config.toml
num_attention_heads = 2
norm_place = "pre"
parallel_block = false
init_std_o = 0.0
warmup_steps = 200
decay_shape = "linear"
Each number is 128 + 24 x the weight over its row's rms, rounded and kept within 0 to 255. Layers, rows and columns count from 0. Numbers have three digits each. The size before them is the row's rms in percent of the matrix's.

# layer 4 MLP up, 256x96, rms 0.0932, rows 141-208, columns 0-95
093:110136121115133112086130114090113132163116114140140166135108115152078132106157160162147145099110149174125174131144118133130136159120156156134144158151138135161170166105144111098103158156121134127121123130067130161128174123120094151125107132101090177132104149108089138140113109166109122154
098:106131136104130154155175109111085127165069150145103119140177080139116119160114150147149109110146122166116127126084140107126130073169120134123111127119165150125116083142135080083115142130116144164133146137135117186111123149128122143087103166133116156106117149135139109133128143126106105108
087:081151134117159122135154117085125127127164140084094135144092109140129088142118144103177145119140127163111102117144069095080125117145157146162150123156124132125101100104144160148110125091145137118174141160130129085146150117144098139125100129103142161141092116146140120160123170162114122103
106:108159090136108103086128126099110123101124135097073118093126138100115121149106132103121098135130126137115133093134120094119152096105121104147126069136132097088125132122121158157177157171148088124116174132104148113126134139148138133135132103191117142101107110106196127103132133146128108106
101:144151171122145149132179051117145093103089123128077119102139122103170132112135145123123082144130155100134098139110143131139128118155102129148142126099166151130081113104147101121131106094158117113097141132157162160123148087125127099141128142160117104098128160159117138111134163161139137118
110:143104141127105178097120125138121139173180114117118101170180123140075137183079149087149149114146166126129163158134146172115129117129135108148150114139116099148119164096135131129115095153154167155124126134129109080126115110163115138135105102124150164149149140132120119131106144151143103130
115:128135155134086114109116093077121151122077088112132100096147082104114115140129138096157100117116124155149104133165099117163109080146120135140105157096139088134154121149158116091072126118088106155143119138132139133125097154076088128130123154089146135154128110146129128125120167142127123127
108:120157102094145129091129147146123148119114119086172116116147162158142124134150143147157054144162109128132136154123136140119088116142134124123155141134110098120101174178101169155148111136141132078132138103134149085141114154146159129154132166129120123136096108142161187150106113105147108116
097:109134154099153115171117160127085134115151176094147161096129121170132128153157113141096126120159121141139147111122133125123129115088134126193170155092099111136108096125168106120125105136108111185149130155092149124144136097126085123130122125113123135126102157098145127129149136175078116105
081:159114109123146136120115136139134115113118166078114131091147122166110111147122132130123101155113128145106119121160168163103091103108077139149135105123128114167141095147139123105125139126175119138083145123107154083125153183151157149100117152165116114094084189145088137127122129118105113145
106:172179136096140152085102091134140127120130119095103134155180176149093164105150099163115148129129153118109153116102144152102121100144127091099164122126138147144108125127152123117142110165144118115137147136085108124124126109179111154108089158138085123112159132132090124155097153146137101127
088:106132102131103129104094145098130156139158150119128178160155131116147092113131122162120160074104121156138083138096144129118151080137175080140121119118130104121156114121120102132100127088150126147128146155106132101132140085079161138153107145080164112122147155129121153137097164144118117150
096:123125093110121111147146156126113122085124146144121109124151150153134092134110140185129130167142132163111114161146161141121117121134120114134145139082126149152176140148108144117118114066190108103153086149160163114131090104131156143103125113076158112104152144124127116096157148095156131146
105:145123109175119084146126161140118121182094158184148150114144122144154161075148117130147110106083098090127106166127116116180111137122105102148140100112149130144140119145124134119110116108093119089130117171117111154132105128143137127140124149103121164094150112133122128112141123123122192080
087:156154115159114145131121126190125117107102125153108122086118098083127129129113084141107157121151167133131167100118140154142150152120093120098118137085129119133130141113089090100132107094106150151152129145156108119139161127135159130138112124075158135156137159173086141159136112154122169088
111:094155150086125115140139139106140124104107121129111151193163118177137144138135150155159105142133164154096171154100128137139127111139115140127178132120163124133102144116153090105113145111110167137195140170124123155092149141126100165140097120137161148146127087128156175113135129137119121133
100:090139126134150103130132151126145128113137082132090183128092088133074141161126116111140140111153133117147088139145140167137092136146119131108095118114097106144094151144154083095121126125149135161162152150092140146131153183128111123141109131146182119137122159092122153121136141101130186130
095:142102080108126107142137133161091101095146138101111090108141144110157071174133150112120141096145100106097140122126122129115178138153136149121142082142111175118151125157118171160115115121130138150144102122102102108105120123122106112173105140127161140098089143107143148099176098141111159110
104:150171102174123123117116124133143118128125122114135131124091115102134144096123127152165196116109165084178133119142126155189166111129179116182111130153134114101105156124166119093152123108079122126144133122139088155160122130135124116108136136111134139121123143149104154160155112130120118085
094:154170159136143119094128108113100083140144129090114121108100123138120139184176132154107131105140145139122182120103131130124157136128142148153146121113107129150153160087148188140148115150127118099150117164116148157089161134108110156121116169178144115100128106149140094084133122121089133111
092:125122127052128129141132110109124152168107131123107115134097134118110109093124120136150094134171113125101097119143154140099152104147143119113108104075111129110159153151102153160119088136108162096143107102132135111139183117145156110121109083105132113155109149106186081130125139100119091133
094:107114159137103138125163123109134059122146077148098150119112128117153137121061115143144119130148103116110112129174138089095148163122116118131117130126132126119120086146129141110151140137140135095107127093135129152143146149148096114098181153137148124131088106078110124178107147117092146081
108:087098126144132152085149146094173100122138096174143120155131123131141113131137119145094142166124159145162110126120092128105100162117132127124118114156068145129115132130106159145146133104166157133151118140130146087066178142092120110153149144123150120099112117120095159135100110145120157170
109:129149139129161149174120188130062139145121147130148110124109109102124102164118120119175067135132075123126149137102116117144143130145148118179112118137079140141123126128167125177101107105094139141175133109143139120127104136132078103122119104148120111117100133087147140112125128104094129134
119:126076099141167138168149121076128142119148120143086106140155122142097140095106162130142109129149111149162115176082109114148158155123126153174108180151130091147091128144114125108152168128130144104110153124130085160146131113163117113146124113152140136128151111088157144131140109148117168117
100:106105119163132104131097119108164147079136077139150098092105140167129111183154124111154131066081145133132163145155127123142118130124101112148116162132125156141123175118122120161147174127145108144140106127103141134154111158144117165098144105152127083097119105147109100156104138125147139137
098:062165133131156140143127186114101121127083116145130116126106163153116145098148118135146155139166087141115141151135132120101139148119119138156151104129138084140141113150115078119167102079115111106137124157120107147114116133095119149169161108156095135131139167119115162154183110119138148111
102:116124082181136050120154128175111125128135088150116141096138131102131152132125137091144138099111117134139114110127089132132153152130166151147103115120092105169116142125115181161113107154168151119137127116153151139129095152158110149151127137133157145108136101146136157158127184136134166134
098:122124133110120117111084168136130118163122136140107123139126114153140164123117101152172106127149094071113129135095127156131090092113136120143151081124136150155139116158104137129194156176141140123138127133164126140158102153136138177066093089138111129137124145125126130117150186141137112111
095:159149141105159111122115132143141094110124144069102098152153098095113117128103175118136084120163132126104137116135091111161080121129120100118187092134120128124139116118133083142125127147155115111149100102166074141144093121121132160142128159106111164094096104093120121151091126126146127130
113:111124092168126143101094137173165129132132132165119104130138135125098132140106124151104120172149133120122140128054189154149127119154104081152090134150098076102147130135116146111090074136087147136135131131122140117149097145153135109177123124134113137163131121128108093127104116122100117120
092:122141124123131124082128131162157115112110125141160134122139143173103114148177129106126129146119154131131153092120124103089089074092156118114137084141136130151112137079099132118102145152078093129111178115121159130116156116125147131106131150165114194135112135155120104139104139139183126153
103:148124104150128105156124145144171162131134178119109140138119124109116136137154112128123147186159068144140113129113092112129134163150085104097145117159117110157141114159080138104133148092155119107128067112088115137141131122125172141153145118116164106152125141125080124099101095132160140121
098:132153157107102146103140108131137113117127148106119139098089132122113107138111111166127136173169165142118156119185131109129095126135162106102152178120127176149125154153113132136124142148100133130152147143161155121117151079091094119136130198093122118118117152159137104147113125080141114088
094:115152133106132147082141120117145127153148157121129131142115108129141122127142164138154149149155115124138133126129104141100112106101131082167096094137094118139107126146114148113130098161180071070123118108150135104131126160106117133096110146132066152107166119105125093128143162099135083071
105:117116092139133105112115181110141160145121158127148100160095114108096053125120106083132093110110078148152119171151094120098142113118172133119111105102081145146146089107106149110117117125124151144140120118127113150176123150125132114102138107137120103104091159108126143100096134120098115136
116:148100141149123151124102135141114152108166186083088081111114085107082125108121156124126123121124064132155113124126156125134123082125156133142111125145095127076137135169098137108133129149113154152140120118123103114133101185170123102130156111107153146159112131100140124139097106098110123146
104:138119102084149153134151123076132144135148147109140119178149171129104105140080149144144120113106136144162152077124143140120142119090147128142122181139162133111113121156136140100115144137139114099167117162130140100144131143113171121109114093156114164106143089133114108103106159170113070115
113:117131172071138140142101136123136161149118126143126130134121126123133122158137136077123099107106132157123105102164142160125134141109177147084145097167150119134175132138102123113154102145105138164161108106114102106107162140211125120138147119098114149116122087131157088149119111123113103097
096:116168089159136068122139126115088148136132119165133101116132112085176146116118161174154118134115117135127109116150092156113147130166113143128144116133125105145141139174096116140102116092164119120105094152117123101117109083112169118143154084132141141140119114136119119134128074149153179158
100:118159137143106154128064140157150110134141131133103102144123150126118129175107139110069114168156106091156105110143124114114099139097105144139144143143094120083090115119127137137137094145138115118128115127134116169090112127148202092153130149159155136140123139120163147139125095135087175123
092:096113112162087110150129106129107118169119122121120154119161133115154147092138122156157140073129158147111092165175104106121172154176151149112098141067142143139145121099115118166116127134110158128083134078134099141134114109139122118145119137090148149145130120112162112112105105145095151148
090:156131147164131133084103117098128106106133133133117189139159112082142111081120102116127119118141164098087144123144107110151156181109103139102149152124111123101090158105097113133115142115102113118099110132153124079162161134104158151134116136122135112092110113098143151118106179098126136167
095:122158122151158083107093120083138172147145111132143151123112118113157125063086088120111118136165134091157152117153129136156152134098099140141091153121141141166131109132134132155103163111102171081116109113094128119104083133116134170119111121132168120104135167140108165120145128135132146121
105:139150110088118148137096119150141151116119124159154083157115111098131119122123090127099182123166107112134155143132130147151181115108143162087119063131125141104127124158126137149134181156125134149114130135120170074141163123130151126107163174116106147093134127138105132155145121106157154102
098:165123146118076077133115104127187168088116140147141091167111134153179127132125138128131096151090141098165137106139128180146095141095130107106153136141119129134128122156137132096084135099138164129137112144128125143118116136111166156121101088139133103128105085135137123092091120096112121145
094:116106130119133116100126084115125152138135081135149088180118136107100119177165163107144136149131118141097120086119116126140118109088125145148123140174161200139128110133130174139127154118158148123150092125099137113138148103088107152120084117092136102118083140150146118115140111140095150142
099:099132117105123134175168124136097118127140126094097165113109153136109125141148134126175160093123114143118097100139139099164132124136185091155109132141100142118107090167125084128133140140155137134123130119132128135127136140166120136158149154137095111129151124117166079183171149086095139085
100:136102132128138098171132171115140148127106154132145090182157119141120132136117138153127155158125069162102116092115148155078156090105112135117185130114132155145133122118169146108112135090100119164144164158084119137132138146128143135101101119105147155160093138114134131108149141153143083120
081:130131144135107148145131100111135126189149120155095090107132105109108131111147130123176159127081178157090091144147109130106155087172141130187141108129152130126131144116120136154115126113121105120130118147126113055107139081127107118139135139100119143117175142107151106138136137161153158153
102:119087186131113121117139106108121160168120130134151100121067175143108157129127102103133148136139123127120156111149148119132105079130133126170141107130129158130164118144127125076108090180110135106134113108116122145142137182130127134105124145096091171148144135104132133177087154092138127108
095:112141129136139160154145055124072116094162129079059146101151127117147134129129149121102117136114157146079120136116122113128119117121171135156123153120149151080126154109117109115141172146143135102105147129127128110145161123184124100141140150153133106093104132138090135133129137135082153132
108:119137124155108124098142100174103163105144147080128120107100080128124159133113120120137163107098103130139131117161164153110134104131133156142144122130155154081170156088148143113113099137120111174166114097118143130122082162156140129133140184143155165132123103118118166152127075138144132139
104:138105090128157124092122081137138160126136094143136135097109173101071109140140125144149119101107153157120141128128139129132091152126168155145156125120124112105138100162139162107140092193107125120094120118108126177181116159118101145075143151150131159142143176123128123152117117129136137117
082:125123086156107148098121126105128123122127114132101087115104138145119119164107176123075095126151139100074126153124119146085123153117104139114091140161143089095143137125108130121132159132112160138037140127168135124120119143152090110160120129179158126133119125142147116147132127103125170118
106:203115142101104117192094098176125102163172109111096155149137142139141076105128143156135154112125136119148131124146136164119155114118117135116128122144115106135147116140148148190134128130164119120128118101133135119149142150169099126092150123188148136163150108137133116112152142130108099105
099:134180202116134152146176156119116144117104105114110118109114135166137128154159144102156124139130108116101124129154094115113134099105146070104100193122137172154119104140131093116117162113094143137143133117136147131108099110096133107166122120147135126157111140112129157081111146115144092112
095:144139097120084159176150155122138127124127164138131122152082134149137131110170163139125099141139099116110121081128116135143125119152172129147156152130125137121153096136111152096163133133149122140132135150152136133118103097151153162132165184103120156082099156120159087149138101129075168099
106:166125143133149135145126166144144129113147161150127090100111115172167129175124112107146101112128105162158126106113127164129146153172141140127072141150106169128169162149161095118142112125105121156154135158141082139105146141126097144129125108093130151130084153141160147146182106149137109118
111:102194102111096195145146119106110113137118107111124099109118148143140121149156142118113115135148092123119109117119073106079096102127115164134118157144100151114094097141153120161159146111110135131152159131148134103140155106124128097128104147149104135105106163107178128151177092144140120123
102:091126165125153142135120147159084154120107135109170163127122077132137158160115108166107112168141119169154152153162152144125120103133130125090116113084122095134130192104144107141124128109114154161128097131093106116103118141060139129090147101134135131159157125111108118089122124118135142129
094:107101117166134091098118112156142153154073120171122133108102122087111148153161113129114149129156162144145095108152108131137175150099146128098114113123128145171139160110100128145093106121131122158106174167148117147121125092125144158145104129148149125096153120166119145093086095130118156161
092:143123130142163133141166108134140175111142132141096085125147107129107117125147124090080140170162129128151111090142139079160155125126104188133101122170148148141110154099151161105111153128143137147163122162108171135132140125133133089126162125126158148114067125113103143148157127162129121107
088:152107096157123159123125181103131090139099125141139159159115121130125108098138087101112196122122138149092125122115151116110167145138157140119111153135121081133165123132115134133161163105100125126119123175157120132112152104147117139175149182098075148124136114080109145129147102122136150137
088:127097082104108113136113141139151114129122165147128149128143136155111130153118168128168139108130113125116107058125097111100139085149146104149131059172110144145175148107114147139124135090172133119122099151100110082133181123104107098133103112123125095121139130133163150116101106129145116140
095:164184124126097105106092134132141148119105127089111148120079098133114101156088107123086114163129138111130132119120143177144083134109081133114178104109142113145139145153117095144146097114176164137141151100118098139089112157099101143129119100132095170133129125146134149109129142144149150112
096:065114187146145134126148142137128126122081161123129091140126070086107111129120166136126123090113121117148131159128123119147097136143144121156119116152099132109162084152134147134153151131130126106124085126178109158117086139125080113104132145152109161143173140103167139104115115094144141137
104:156095094138148138094110093131128137104129157135126123084100164083141127143145134152169133144158134143157092152144169144179108141107113149094087143191112114122101152137116145142132137143160129113124146122108125119150086106138140078111142152133105094138152134173123102146146079138136135151